config = dict(
    n_head=4,
    head_dim=64,
    d_mlp=896,
    norm='layernorm',
    norm_place='pre',
    qk_norm=True,
    attn_scale=0.125,
    init_std_qkv=0.0359,
    init_std_up=0.0359,
    beta1=0.95,
    beta2=0.95,
    schedule='wsd',
    decay_shape='linear',
)
Each number is 500 + 40 x the weight over the matrix's rms, rounded and kept within 0 to 999. Layers, rows and columns count from 0. Numbers have three digits each.

# up: layer 19 MLP up, 896x224, rms 0.289, rows 505-532, columns 112-223
# down: layer 19 MLP down (transposed), 896x224, rms 0.323, rows 505-532, columns 112-223
up505:531471501482447546501451498522485478530562474532461488489504516516505506536503570463421426486466553482523433520471534485525465423487507469518504519481548539497474502515477502498499489487513481496499538503540539497496582539533461477490496469530511573608511502458475452444463559549553465509409475474502465537473552538506498483406522473467
down505:497459487493495493450548531486510509523490482525485510510478521469529572444491567410496434474512549511487500492492580517447537497532516479495529455511495498458540493464535531481493541488447526459464555516575524524528521593531473494542493522441526568485518492503505496443499585472534502453529476488543594507497510481464520459552498509534
up506:507508547476480475607546505508497482554524492540474535466486525500517530536451538499487499540554430489477506438491523490465433557431387485525508497502503520519476529503469490498524485509545566472534508538521439503566460486457518444465498503483459512509526439545506585451510473476455538521561517494506485565590430537542426524526539530476
down506:426517504539437558438505498469501512536505541542457470509468519495469506445499531529395462517484477540488514527472468508516530525551517463493577482505503513536532445533559534497540490503410479480513557541468505465461483499511525485559519447464418504504547502472472490458506510462499436596422505535461480587493572507485529501478506522485
up507:473567484590521494505538463435545500531565471441505555506496482498519480498470464469549501409461461454565479541541494474524532471484488543518471463424521495505463502560561525478505498558471512540445445517544558510508529484487505449569506499501478483474494471430568461458575555603459542446576553425529538475503498469537529448531550517418
down507:492490588507453503456494539530511540506466492462497484510473513532465515493489583518493519481564525483496483510489485528530519531572554452495455533576464555490551550453529534516464501435532462470518562478570497535394508501481456503458507463538532530488571499447531520471463507478479471616467535513467510520506473509553513487496468533472
up508:489468427462450472519483485495547456538520538522453553491479581520446448550475560480463479573499519481454478525538453494528434519456575418515502481520538414481499479530488545500453556515555508479483483489460472498528473508455471461436484516489475486462468453492493570512521438430506398534498413488509456534525553512432552534472501457504
down508:512524490531530515435485568485471459435494498536476523467469512473483479526495490559395443521506478527450519478578436451479449510530488559469487510588522500506516518453468605572627531480479494539450490599498532511510511562475494476492459570462536493530452520486504454522512500537513471502528577510518498477517509467557490533511436495519
up509:506527534504439494477468461491539531428435517504509486543535495405522460489497471560491486477506475505478440483473476517496484506508451484484532506497617525408557548524514477527535519476538554475547512496529531514455509505526528556481454534520467481563582487531470468454476490599504475512505477582529497599501438558554537541490436463494
down509:490481503390532590532463451516460552474425528455466452536436493489497476474575371506491486502487483460538454501502504507517518576488455591481467461472588557502484599511531435478514490494571513507450472472597490544489540478505499486483479477511510486523453499476536557475502507529473525500525483469506499484479523501405513546564524437590
up510:495500444557430496493441513481575498533530466559414503581450589542427448525490613515461503472528535439510458430539501540533594658521502501555508587502483484546481488592538523517530520582519531468512539489472497495575492507459476550545472446532515417520552516465507505535572465511515532544528493399500532468521475541422486425503502511489
down510:489499484513418555535478508484521417502477532539485528483458572520513411488565497544510562477500551534526533548566505449504488515519467459509524566545511579512455458497467485489457491465481418513575488521445459490503448504504505432517462530532567510526498509465483462438488517517492486547555509399482529553519511565524494472474526449511
up511:519574502483454455455512518454516555497499431471536569480423526498455488474500463441499429490565532495367568529556438560500552502482501453499506533487489487511496519464448449518493543428460450475473497497404496444445484507496550429507555439522460468490516471464507492563442530519491528525566498546479441499559540470552516553484526418542
down511:560523441544559554536507463489502411507492536497518456515483512522516531511522439504477540447479554454551461535543505536526552476458524453489494510541525445596521472471525493589527490502420546541507485497473527486507509483489487484517484503545432472401503491528490545608577457535473430451533412516443591489514456531455472475513467486481
up512:540529513509468564559533467472604540487465527475537469535462490534456548434516461566500498485424491484537470497505452475508516518495539494454523502473451430513449522532546523510498468512491607577525484512471479544540508438503501527490544436502517501445545572472515450542521568470520451542483492537514523461479501539453504463506567468502
down512:504578479475462568475566549631458494491424535562487481522561477501456427499536511533445547572432622551527504521509431518485462547515478519469503426471467446510496501525499490553485520461530509515438447484488517542532457503475493546474472499556515544473517511541525525434547436539550510495477476457515496516530507459509488475415555462513
up513:511517466466447528455478481582505517516550463507476549468515509485565448503563479492462535508559553503513501523548492477522544497544485530491565474546447513489609520475468486462500508442559540453513490515507556556449470501471521431474513479491537475551470509520484509495490481546455430492438495461532480518492603498460590528459472506450
down513:523543511489479514492413563530531507457478409457456452514488441528533471565531519544543457451432537437516485466484481458510494474467459566497421482490471482508532522609525462511519489498466513495445504492548503491468565501495525452503512531460440439477527521498478483482463490538532443451511484506463465451550514522500468491504487462447
up514:535482473490407496587505539535483522544624481539446521453468491472465463505427519514478546520518500491530547434511537464581486505504517558433516413496505540464502502497522510461441537450462500529515485512489539521492510507555541443488455469516497551467507456489501484453550476536465428492533568477491428541504522498529542556485556442517
down514:458536524522487487482434466505518446438448511446430446400457460505499502566464461513505523525512510506524473523512510512522573574478507482487454483508493527514467563532523495479585524476525461494555441507498481527500495461498549538451481462498559461463394477483493449492544559513493578470467454528470480525542459545483538521566434452491
up515:521512512572448475531505468526488437537532554485488491516498556492407447426533505536449469510493449578528468560532517522492532513497529525491472516522439484443561499473531472531508487459538467472539475503579533470449555480487481493521526467514468469496487530440489562496550528486530513443461555492493442467503472502499593487474430522418
down515:521485460596515459510427515513489459515552498563489490515507453467519475497516478513469460503431522509447478549447514519525475477522504414443565412578505409453471543546496454413462494491407558505508524511487540484445458479554539538490507483518495533448504532548451448496480454469517452521522552486469565579449533514479516399518501525499
up516:444532492469451479442490521521536498523522513500432445551516508468443517512495479519508442514487505555506460492468408522455555474577484535533487488546493469405453474552563470506499532496508510507535509517448567495491453483470530487503528473485544555489577440483520465506524535518469548543406410491540485560435487505465526519516460539467
down516:511508580519575489572485486481545495465458454506500449545548555527472521525489474537461503477507514466493485514497576482478501482490495566536520488476553528489490518510493469453490470495494509488507485560486502499485518517539487514506504497499434527516471513509464525494465467491569519464466509517525567501443513490469440491479509461474
up517:520432498495514515487526475536512459463465549409594516467531534517550518493524495558441520444446442537445534483529460468535473564501509525468511529464480498505567461449502435474497518399479569444551528472540484545494462461512469437529469533535496511446561523514452545497463508442477470519480473602510464445527525534477547463584473488502
down517:475488458414514530521483463508514495494470473475496563459466520592465594392464492490527578505501430497548406470442450490448526464527518526472475485516470532523506513544519488490488512500475501522496470462526499521475452506507465470570517537405541509566476547410563469479493496556513541445491526492509585547500459490464546493518548439495
up518:491469531500478505458517566482534527468500501538463453413474503512478509431438600516455480489553534479483529466522489555528510512505462531497469506571423445474514448491569583592498597473525465561554524533468497487536487492522459449484505449515476467534430550543548448470501530504453479492552478470554493515630506637492517507533473461506
down518:471446551511498497515545491617465480464427382501500470453512468488485473471442454504394457501490527437479443524491569483443519490559547402524488515495451495460496514546526431519487429557433523534519473459448501471462526542565464532470514525478566491484509527503511466560419476542517528472490537512519479533467508419531539423454485472487
up519:500521470463484460501394501525560538446531527541585468516552536527510504520579495432483531498495511535489439534466492405544532431547490482492499479398540417506511527472526456539564502526477531519509471502535579583495547451498433439504487487453503495602463567428491470494553513532472483534464551509490470572534485481516545468472453507488
down519:488538489487517515491514543522557474513493553473587465580507478474531539500495597529428514500560530499501516476440560559533534514580467575510398502512490466544485420491585466477500519447459504478482509465416466452510587529470569440529582548505466471548498478539527418448490513480561515469443417462470555571433507531503419531486487548500
up520:529439512442412482522572553608518477545545496498438443488547552538554441581460475468419536461476537496488455481484541488459509512514473525439574475535430534499510543497488501525605457515490530509507458519434546505477573475494531357483494525523445503545420486499502470497455474469444514415542533407550450505461506514495501510476488478419
down520:514471582536486422449519536557492525427430585435458460458518485485478524539525500491567486486491463501459465473422529489475414557467557547525533511513446593516568479598483545497501567477406461579491474555475510514498512459465462574493380515530522442501545551532520505462435507473486468526495552528474441463476539535402530503492519572485
up521:457466484613527429513508471469447459410426542437552505462477486518495483477520595535540539453504567494532510462534455554461496526497565488500557453477444419467562538490485492446441507498435474496506535549514513500484502451478555506491527489444524500512490507464560481491570550457469501535494400430466542530525487518556495475531520583538
down521:467527484527472485518454474496455525553470482502474505587523488493473477455501507480518490505485445567425406430472498469502483542497532446470481531518493458528513453504539544594485565491500475553496524494509530527530480481551453464460555499461476485505552449531512512536544463545469439578473539482461513460423426478560463465551513470479
up522:525507484443488505566466531417484395517539437543548581562536485522563539492502458445522503533447478513543478473465534481526494533419509544458527516492515493479502488458456491463523499618432518491530490468500499447508552462516455459479458519427480493474421592472464446509522491499525468477465488435518559417559528524493466436476601481530
down522:506517549447531592556470525475489570477485408546506500500501447501495497496470482511513471448450567408544529546534467491531515550512522447500476479464500497445525455438481540467440576547521542420467502529579419497526479513537559498490495508581485484471509481490554472527555464462509557513516502492533573503489574536463547448437440512548
up523:523476485472417461539513467514542489487560539523523514549509507511469538438494494517467511542546476508513464525496455578498450529475503453448564496500475533498472553596468504534471500538447501526477550468563521474492494519554530462522460577557451517524512515447446506480462496525478580483490504515537455538497462566453473439593528536497
down523:483574526495441513487452531464455507482552472517501498436518491513549504503572523572465548546535497535543518531526566481562519410459537473521484419525512477505436470535504481504510508516506549542458488529497447478474463511503478503571545494552541468579525466521542506453520521495547468506468477502457473545536518505542503482471524492503
up524:537448572485498519467484470441484467476488420481550477572513469514483505534526503553509516537526509491432481519526557558467469480530461481515505498487482545484550459497466578455529437446496439531528540490418550493478478534448514465505460485559537462451506495518481374465481498497449450477442493487495492489456551488467485524450518517489
down524:496453390462468502478479493454593535563533547560528559440527536533483521509567584592577456490519477556453477510478469521522494491540558457487393485493510498526491483469572399510487514556508504464512429565477465513492459497542501493492457470514471505521536468474485427452534553554460468484550472465420497545489528525563492508559467520421
up525:497575576472554505504511490447565512474507497505549537463383502478518525476486546459512506517528507449468422501520512539483557535462473508439555558549464512448460471532532512508508526544511525525540525469466484544461482520514554480525494440520419488478462492519507476553465419479444525513466567544524514541534494483435475550569546516423
down525:525543545429554471532565514515483450562452452523481510497503523531501478499528415496507454581472476544525489592527516549516452464462520508511567466508495530473482510451463547480584488538493487488543581501527403460481490541515468512561530454518474433430437554534501508543461539475481555490568555553568555541562452539570530567471588556466
up526:467539447546507476446465516523521576422561507529522492528478417453484536491516539534442423527468491517502553408535506523492510452492491567402486453502568547485493523523557505518560437488477513511450462454459505469466473593559390502461532488455471560462557499453452481372505509530503475529508550438503570531540501505508581518519445495441
down526:523518484523441512453483520492523451498497425524508505559549462565513520470469527482545492397646454506503521514516521529536491504521477516457507473468448491528496493522533460544474471538487495446534497491557515439593506580450490454567515442575585415603510498445505481518495526473437512401458519433523465571522515590625434485462459559492
up527:464492473478531495539510488552432491483495490519428511461373509479549404461483459513512522489503488531545556411520543491536480542499512569551498451538455545516559509469537535512581573443410514518547498459547461475522506455467452534465467502456453504486464506481521484534532513499496538478470470526587555523542549528509495481432502521460
down527:522325532482558487436546462451528542504608482471546532528530511502534527472562458512507535499552473514454508534494499426526518507452460522404507504496535514488528414503532490480523506522536473429451455489511506616480489475534573507550530523462513576501535496472502521523501542462543428489531547552522392468487555476558500537579475523494
up528:483435472492462464547427462386495550539459501489509538505471493521519507453485595439466423518480444484472543498512475513486517475465458544498544487477544491491527500578558506541489523541495507577548442456514472462485564553529476484445576489544525543441521558493542508497520465485468500542474546552408494526514519516478572479514501506537
down528:515460510482568522570482474520496469486461554477497482484449531447447472580548435487458539542439503519497594515532487512477503578426560465488372489501521485532527518439589484520513510488489488518483481552463420537501526554539538530514502483557479458501547434499473506600556569525548614461455509499507468503427479542478475510502504461492
up529:562459483593496521508535487514485496458452546422488493475520559501474477524496476560464497460454493537432456453532541457504479499448500486505474528576511506492547435543476532546568497446537552556542410454569511508459534511494481520487527557468476535377457467520464507451515488506547520537601444478455461463541494484545559432551511411557
down529:454456519480516498513556509549465514468491513509504492556569506441477531433489457438532521512447484455518521539483463543520497476507415544503556493530424478405514515481467550452546510562459499445486529482478506469500497459555563479502549472556515503484520460390522484524491529543440460500540513521548452465479545526493473570534500552469
up530:536503489489507435497498527546525529481464549556460490526524534528511475510449557472482489581573519505436529514495384522560541602444477410512476524550512491484504496513514511478486517428531503484482581519506507490537462444518510412458511577512500580468453477516498553468413506480507447532513547545441489504479540554484565553480472520508
down530:534405542506433446446512514529492408510482513522452443458469573499468517474427550480576559516536536539532550442454538541475477488567486480492491493513565521473397506571537545546451468512509582455512570473535483512496476424495460536527493469550585576457472585583472448499472500442462445492475492520495542528606446524517484578491549483538
up531:425450424466598444491491569517483491534456446571615496502483528522560533490491511453500518470479491491498464534587482492434554465511514505500444493513558451488486475530528511544532477520480476467549508459485540520529594529539547507465495455543486421538492518586550493533561491492504488520480513499495447518535616475485560478511529499490
down531:600487566469497457559479540521520489513542581477517506489563529484461387499448522490459505525444511479529459442517443465510523488488502480453506460463542482501461512563511525480477467493495465540559476492604508518428481492492518540587481513512464485515574519513485538464419546482489488532502459465494506516504526474520519489501452481499
up532:581492441458510492446483475487474543536517525551533459446477511448535534460471494507572477479467481485569530508533541548465521488460537520513527501490402514571449516513538455540519531463501474506466485500478572481465507503520485489483479493565531528508507495580544477489485480477476509450490465562496457509472615534476527479490480558586
down532:487476473500514497504451489570490496519529479544543562545496506547525464521537503500544494441507496442528530534519501466490458511444536510464492502537482498478565502490523510546488450528535516448495549509509519462494500439564534468516538510451428427480504472489524494458480505454448448526535499483573478460594512479475498495464438561513